Part of a small language model's weights.
Size: width 256, 4 heads of 64.
Architecture: RMSNorm before each block, rotary positions, tied embeddings, normalized queries and keys, capped logits.
Training: a variant of Muon for these matrices, 181M tokens, 5521 steps.
Each number is 128 + 24 x the weight over its row's rms, rounded and kept within 0 to 255. Layers, rows and columns count from 0. Numbers have three digits each. The size before them is the row's rms in percent of the matrix's.

# v: layer 8 attention value, 256x256, rms 0.071, rows 6-52, columns 64-127
# o: layer 8 attention output (transposed), 256x256, rms 0.198, rows 6-51, columns 64-127
v6 107:109124135161141116141125128144107138131080124158103167137110131135107119118130112132177097106126145174089094094159119135116149141154110127158158112121169112106161127087154151126121164133089094
o6 104:152134119105156119124099127135157115140137110079161156141129162125139150109136114091126128159122114161138154125146145111138127166107128117077126117147125098141138131149093083098107106126140107
v7 106:152128116140118111128125123145149112124124153121068145127179114154165152116090132143129135157119126127093102119153093116145166124126091103085102141132158115122129144098085118127098128101153123
o7 099:151112139105134132152156145064162130152110117119153136170109142113099131137107127142166133116141100101146123148124146140149076097107123137172147124108072129125121143144133100104155106115101164
v8 101:132168136108106198103110135083110149176114146092157084152109070113105136108152127092097101140119144118152124148156158076124127100130090153119097161118112123143137129130151087185143123090134077
o8 095:124151092126179117121139105097086113115120119143115149149107168138129087169155102128131181106152109156094140110112081120138140160138145097112137092113143148123173093135100131108135117168102101
v9 098:117154109102119079152147133143145135077121162103133127086118115153132130139115131195145104160134095119111173129110095163148136123114095115074127168135116095128138115119094101134119134151155124
o9 095:125176151132125148153140106165161167121124145156121137114121158137173145147120123141146147096112125136132114129111105149101079201140133121104162133182127140124131108148145136155156153126126108
v10 100:181128110148096129138157126129102145081125122144140152162143147141180114121142130134121147095116132122099125147118172139124148125134095162116108074096138085151107155136161152120124104141113138
o10 096:092155146079106119139086114123127135139146139117177107090151125122108113156100147155133116103139138133151146112130150119113138093089123125096138188098131135108122090091118137112107144113139120
v11 102:146114114079122160108117116156060131103190094116136107178132095140147131120176105153143130133077108139139134124129149099170105104146128168142118129117157119151119136121118121117143125113082133
o11 096:117106104163146125103130089121168162158124080124139095083123133107179111146121102170151123170121162088129138125168086103107163116094077084109119134145082151130132126132137105104119130122115095
v12 104:132116102130122130110094104089131099140112124163138120115125131159096057137143103122143114117144111105110136137118143116136118104116122121095103141113120142075112150140107085132151132117125136
o12 099:111091162131162108104128153097155160099128159138099124133117134165121167120112111154141115146131126120080157105130150129116104158104066141133104130205142129137138118126139172125109133101152168
v13 102:136160104122109137089095111113114141084128165160126128155180133149075092180137154121125157112119155112116105128133123162130101122096159137130134124139144142149119124158116115116157129095128122
o13 099:111096097104102120133149143122139127129109139142122109113116168122142137127151118076158141141102119105130156152109131092154164113127142093099145121152139113126173101143133112116110122131131117
v14 103:090136153098162126126121134165141128149144165104147144167114092089098099136155133117106122146126186130115130166128133149102182129110102116150146147096126098108125143127137131081158152124131126
o14 100:163115082097126126134123137083119099106149097166089090139118144137114146145084122111138159123113103115114138050107131115182106077106151174109111094107150131133092140173110102165128119146145101
v15 100:131155152128143091112092148142109087108135140132164163145083163180124114119143154146174127143109110115095128155093132153142134114135137147148171116182087152127147130118138126115125107160166095
o15 098:146128130124101125132158116147122130130123103158126117131128134090117130139142139103132133129105118104083152095143152100095085156093105133135179150136164091116108120152131141201103110112110151
v16 108:141129128110156123147119153149072135089069173135109162129127143141142124141074070092096145123107124116141154090098168139133151095122093110116147137152170122145134135155106102143133156170166110
o16 101:142119122083086126172119157109141115151123127153151134135127129117127135193134147107151175179099159090111156122177121174117121127114174129146113121096161078150084175119156149101104116101119157
v17 098:108071128138119143141166119187144128127160137094124134123111158149144123125104111130133121140092135101135135127129144142115126118120117161130122116164125144175095141096095188125193087155160118
o17 095:133173147141164133137160136104118139121071124126104146161158129132153128157139139165113136133140188119122072148120128118152103128080090127111110132143099129099152093142159060130141127118127124
v18 105:094137181093110170062121122135111121119115131158139167162122125106117148132141122166105113144160162136087139135099130122127142107080122143149142131133128137159113138125137119156156113107162149
o18 098:155144145146121110128133121137156108151135128127163058145126126088104135080162124124163175132158101110153134097150084133131141145147117131103098151120134099110126133145127120155124136100169139
v19 103:133152125134127117131140153116124134130124139100121195083133172140121101130170139146071125097180118147102146103101149142133125158154129092149119100190112133148121136153115107132134086149138094
o19 096:122103117139108116118115125126133122143131133130130099103152116129157107118143098103127075138070144096131163145169145121045127114132157124079128140139136116114108062104133153117104136134131148
v20 101:155109123124127147089120145130143165118073169119123156132127111137103113172161143127156118126122092111136128128123106130091135147156107118122124098119120113113144156114113162110079151152143158
o20 096:176139154141153178172123160143092114140160103131125106105136104103124160128121094179087113093141088122162148139136145110123103124121134134111129102139111133145086096131113142135164162103107135
v21 097:157123125098125109124169118138142096136159146140093145157149180143129115127108123156146096084127149098137124109090073122128133100126082126142135126136119093135111088120162125148120099124093094
o21 096:102137111135122113108105107152137124118103159114175135152137148117148174131128121122142136119120097128129114121144142155140123145166154161152124142094161116132130129156153108113150141131159095
v22 108:114146090094162162115161153139129164155094156104149083147161124140132156135155111126114121138108137139135121123115123147133161201079139175125141165148113146132121183154186140151167157128119151
o22 100:156133132147129119114109103112125151094168122148142142125124095147134131116134176089156128109135156122107145134128102131118129111133098077156086104074152110089105130115104115131174114105139105
v23 099:103165118101092121074165159118139143066122119129127122126121108118138131116127142092144145091110113142144085134130121094149100137126125078124152132149139167144098137133107121144084134167124149
o23 097:112089144112155131119098128126150136202127124120178132152102160137093116124131080154159126180154120147134129133140149121142195158121179140112108153107122127117171115104163155123117096111109100
v24 106:140129086075062143133126106124167081125119142142107142119104124177097130116107081096130122132154105157129143137066143116138172108150127164141151122099154125126097126111155158114113142137106088
o24 097:128102125176195100130134144142128140146158086122144098139148115103155124137096142122113122091106160107140156111100140142092089131136144138145102167129094137117139153194104082151190166129138128
v25 107:109151136125127141161119140130109097121105144103114130093172169169172137124136066168127112136108141141116112128115075094124142134145108109130136156172135104153121115161133137153136130113153104
o25 104:150141136122088147115115140155152168134148117139174186152107108105128118145120133145111141152148073117129139136099155122107139132102139132104136133115125119115140162140160126110083135140125149
v26 100:162122137154131140072151144104124085128070100108105110126141110137129128109114181155141123133103131077138135136120156129140119117084152136150191150103139094165116125126150154130130168127134174
o26 093:131048116116161125168101087134130143113125112132133103120162139110098102144138115162121113127123095134099121107164112135107155145117095099115112123108108126101152154118107129130120123144157134
v27 101:148109158121127123089115153152141114148192123117107091118102101129137109117109154137121143129138140099112131128153091124124055111163168136080094080163155153113142103139103107137119090123127129
o27 097:094120119138086128130141114141152116138129143104144137105136114138161112141144089108128089179120138176117107151110162104134182114127097121139150141101109111111128089115146115180145161154128125
v28 101:121091066171154136102134121131165156124138149134151133094133102132063142137119128113147139120191069184127129125140098106118081157139126126140154086165175124145123125158166129136125128135138115
o28 096:124133152142106119137112169131108130104164129127119138119106128126153117099080094153126073140097146143131131167139158160096158148153141153134115157118128159128145124162116177097111137150130089
v29 114:076075114164123145173132078121105140158142107135149077115105166124095142150161103123095102121121106157088151105082121140149131133156113087120081087194103143091123120108166149137115107157094090
o29 107:141182166142135107123109122119129134106112134143145172113123038119174148135141119103177153128172149126124121131118093157129111133135155174121144139124191149137145141145113142095179158112144110
v30 100:136148112141151125137139144188091153120105169154090112149103123146125111158130142135142089222144152092103151147159125129145088129147140126102164157111125116094170133125176133134123093157127125
o30 097:121077132127093094109117144163152084060151108136143120099138125090115148166094063105126141088144106126105119123080108126105086132145124145140079126172113151119139085147131121127106150151126097
v31 099:114135106117138111204096117153129116149125123096119066161087135125121124138108118175159126169135118141116144161134108113102121130175085176138143133117131142141122113134115097086140107119168212
o31 095:122109130134070149079127097150146090098100117157141134112156130092139125136125151083121154155163125109086097081132123133075110132105126097137139105163111103137115088131156112112110130168128084
v32 107:151143131165081128141125138135114108129126093095113132144083131107075172111101120125125125111113146102135128114114131134101127112132122099141111143132126139103170080117082125099142087144126097
o32 105:142092141078147149118046135121130165149103160141129140117147107122127132166155166075123182167166125163124157138131151121126126111148141136140160101089124109119065149092113124137143173097091154
v33 098:110104129130118128141131128163127096116159188155120109117122138158136145141119128089139106183095131153112155107093122113120145124129119118105128105098092124093145150158142141163154101117132098
o33 096:091131130124144121111144113147180131108107111142163124104143146129111114182131110131105154131196161135071082153134071118134126171114156095147159119152103124139121128102100113131111132125078158
v34 101:118117113071101124126110142141089123095151156131114124113103126132149130123157157121138130134108150143133120174096080139102141115124109144099155142155148155142138114112085105086084119139184132
o34 097:130124106149138140128170138113185129144095119133105138120130103110118136132142120093124132121114120089133133097146162131100131087074120146124094115100102163095118129107130139163118105163073108
v35 098:142092132154146166150163165149137122147103156132109142178099164125123120159107145167150124128137133124121096089128097114109125117103139144134121127146122138154191161160081155132068127126157125
o35 095:123130162074115161134117084117098111151156169121132162088152088121139096141196107078155155134125113148109136109104066094149168134117151127106115106094107159095106128138143135125148137106129117
v36 098:134116156126093137085107106105154078104130055108135117137147150109148098070147140138129147102156104145179103148123145108138104125129106130147118135126104117074146129162164101133154122157110102
o36 096:109120116092141132144162122145142131151133110123109130138080092119117096131112149137119123118089134118143107135114119149100164138127141118116138151088157128162140094130104149100084164137123144
v37 103:107137159153101130149103155131144105144110148135086101098126059095160145135089098122122141118148112102148123136141094090141147156095098105146105083090112148140128127110128121118141119155115112
o37 093:188160092130105117134143153131080133160123103141159136133111132141104121120143130093114163124115148175120112095134103147111142119094097103142152151115179116100107101190105124122131121115147126
v38 097:125151129132098157146165148134130132093101141148140109120125126113123127120109125105102125107114082133111126098115117094158113173154137132119126194092146155113142121086148118127094150089142125
o38 092:107120136162168109107123097157123073139153142167124169141124179127122151121165201138160130154136093075098122163114109126100150145105105111120140121150125140105102115119120108169122138130094137
v39 100:135160094129143196153175138156149147194107108107093145148125132108145119109110086102115127109117090074152132141098123132145134153094146116114134149144181151140095127108125125153135114096079163
o39 099:124073173134146091079111126141115128108119147120116132100130109168123143125146150147118137174144133125149122133169127127147166145129114100167101123107117110103180101134170135133092146109166174
v40 098:130162116090114147102151102111137157083105097133160131107149123125104068097138131104172161146112159119090112126125108102174156130101146121124115189098089112134138126102150144136146132094142186
o40 100:147110089149170106107112140128126106158111156124125123113058145119158114167152132167118112103138118123146140122122113145137147172138115114124120074126127117115157097173106088140118153127162097
v41 101:161144114132136115131115138058104129114118127133131136175134137113118139144134151123102122154116144154150127091106107155159089127127139131110128093134154122131138124131170118137175155130119108
o41 095:120164119088109124144126103131139113111114097147141112094099127174135128090104140145082133135157124134138129110172185117171139121162134103120123159109142114118132125133139143116084126142130146
v42 101:131126127095124109117151142091116137114119125124132163165078099110102124135135156112088165137162130168141191116144160120084155116132121106107147112123168139156123148128143134133079103115097101
o42 098:118125117135174161080122125131131132143151173078113121130150145164124120134134107169151120100151128091147102137153084101134105118110175110115111142110122082141156167138116169108135135157135149
v43 103:138134088134167116103160114138085174154174109153128132129110130109125122121087144086158146116149099069145112169119134169097128082127133100154144111112132112115138083112103096137103111128125132
o43 099:108140147117072097132088113093117104128100120116119097115116146117110147135173109156087086134101131165118118099120136091154089130122116122142141114126136127129162134116138146116148179178132123
v44 112:174130166093132138144140087126112099158154125086144154119120131131076131142099156174145098138121105150165144117104146133110043107144149071156128163115067139117108118076101164109111140170159145
o44 102:116138084187140163146110127126128140115132159104128125143159120119112130131124144138111112114122113128122144117111158103112126154125144137119092089139122146132153133109150152168163103114112111
v45 100:114072127166137164119155133179080111109165111129140154092113125136118092149128121102153132144189095084110115155107098137132121109138146122157155129119114105136107131118166095155105147160149120
o45 098:109206158113104090116119162141127081135127135148169077136154081124127149105151099162108136124103139131132123120130162134120108164128126148132117107077121140100109139105092163165099140098150154
v46 105:112153126152206145144134130098170151139109140165088156154108121139097114115113136170119104121137113110154068149127141133124137109087130152186145127138113107113156162110094113127152123144140121
o46 099:166100104125122109124123166128125102113139103168124163124133138140116142155159116142117127116117117158089128110137132095131103139091142110143086137074137112120098131181132127138152168138162113
v47 102:120118123100092103141091062145158140126125123116132098099110110133142147160129116098089097114140130164139163150119141168129131123091123148165144154103087168123098123105127120133141176165130114
o47 098:124119130145154136164151145131093151132116141176135118119127119089146101122057153150134144099136141180114095134137093119133117199148104152143115157097208122146122110138160076128163108112121124
v48 098:128124087136125132137119138135142126096177127126135150123143153150155149120070090149119121147168129091180115118124144176135139121135104114091120129145095129146092146128159080123119123180132143
o48 099:131094149074106138098169136108121097143109122172161102150102129087131097124115128105139153134134114134159102121132101066081089096152155119112113061097155138118143109149117097119132100138086123
v49 093:132135125138123094123118136099155102136148154114162116164115065150142117063134119118133157111158113108118119176134133086162112116150143104128107107095140146105103156140130155105119120117118156
o49 093:119091104127147140074132138151096163126128123119118107140120151139129113129146119123123131168134132143110151076147160145133098188114146177128128133169140133127161136107113124144118081121078120
v50 105:088108119149103149143150120109162147132176097137116140144134138166107114087129123146149139122103158124147156105116152093142070141147127109157132108186145157134092099103137128150132162132130112
o50 097:183161155109178121170113102168119125089131093132183095135140163096108099139146153138126126133128120142129117144150120140136149125122097102138156129103131130134159104121129156113142113120120142
v51 104:130138124171083104125169092091125158137090125106114149133139118084156137169087118123124125126127100160137128132106152119117130143153107112123162114094107141157130126117151103143140128110160089
o51 101:143090088115148119164122151152096109110167110163102115115140121142094134115136171108108117117133129107114121143176117140114104121113121159164098158137164145116102138117167144095127166175143149
v52 107:110145126125113156154152120093094104139125103111163128102134131151072147137116194177099072087132135143137139192108155107168118149152128144094113135131126146131172126118147128159117102079110136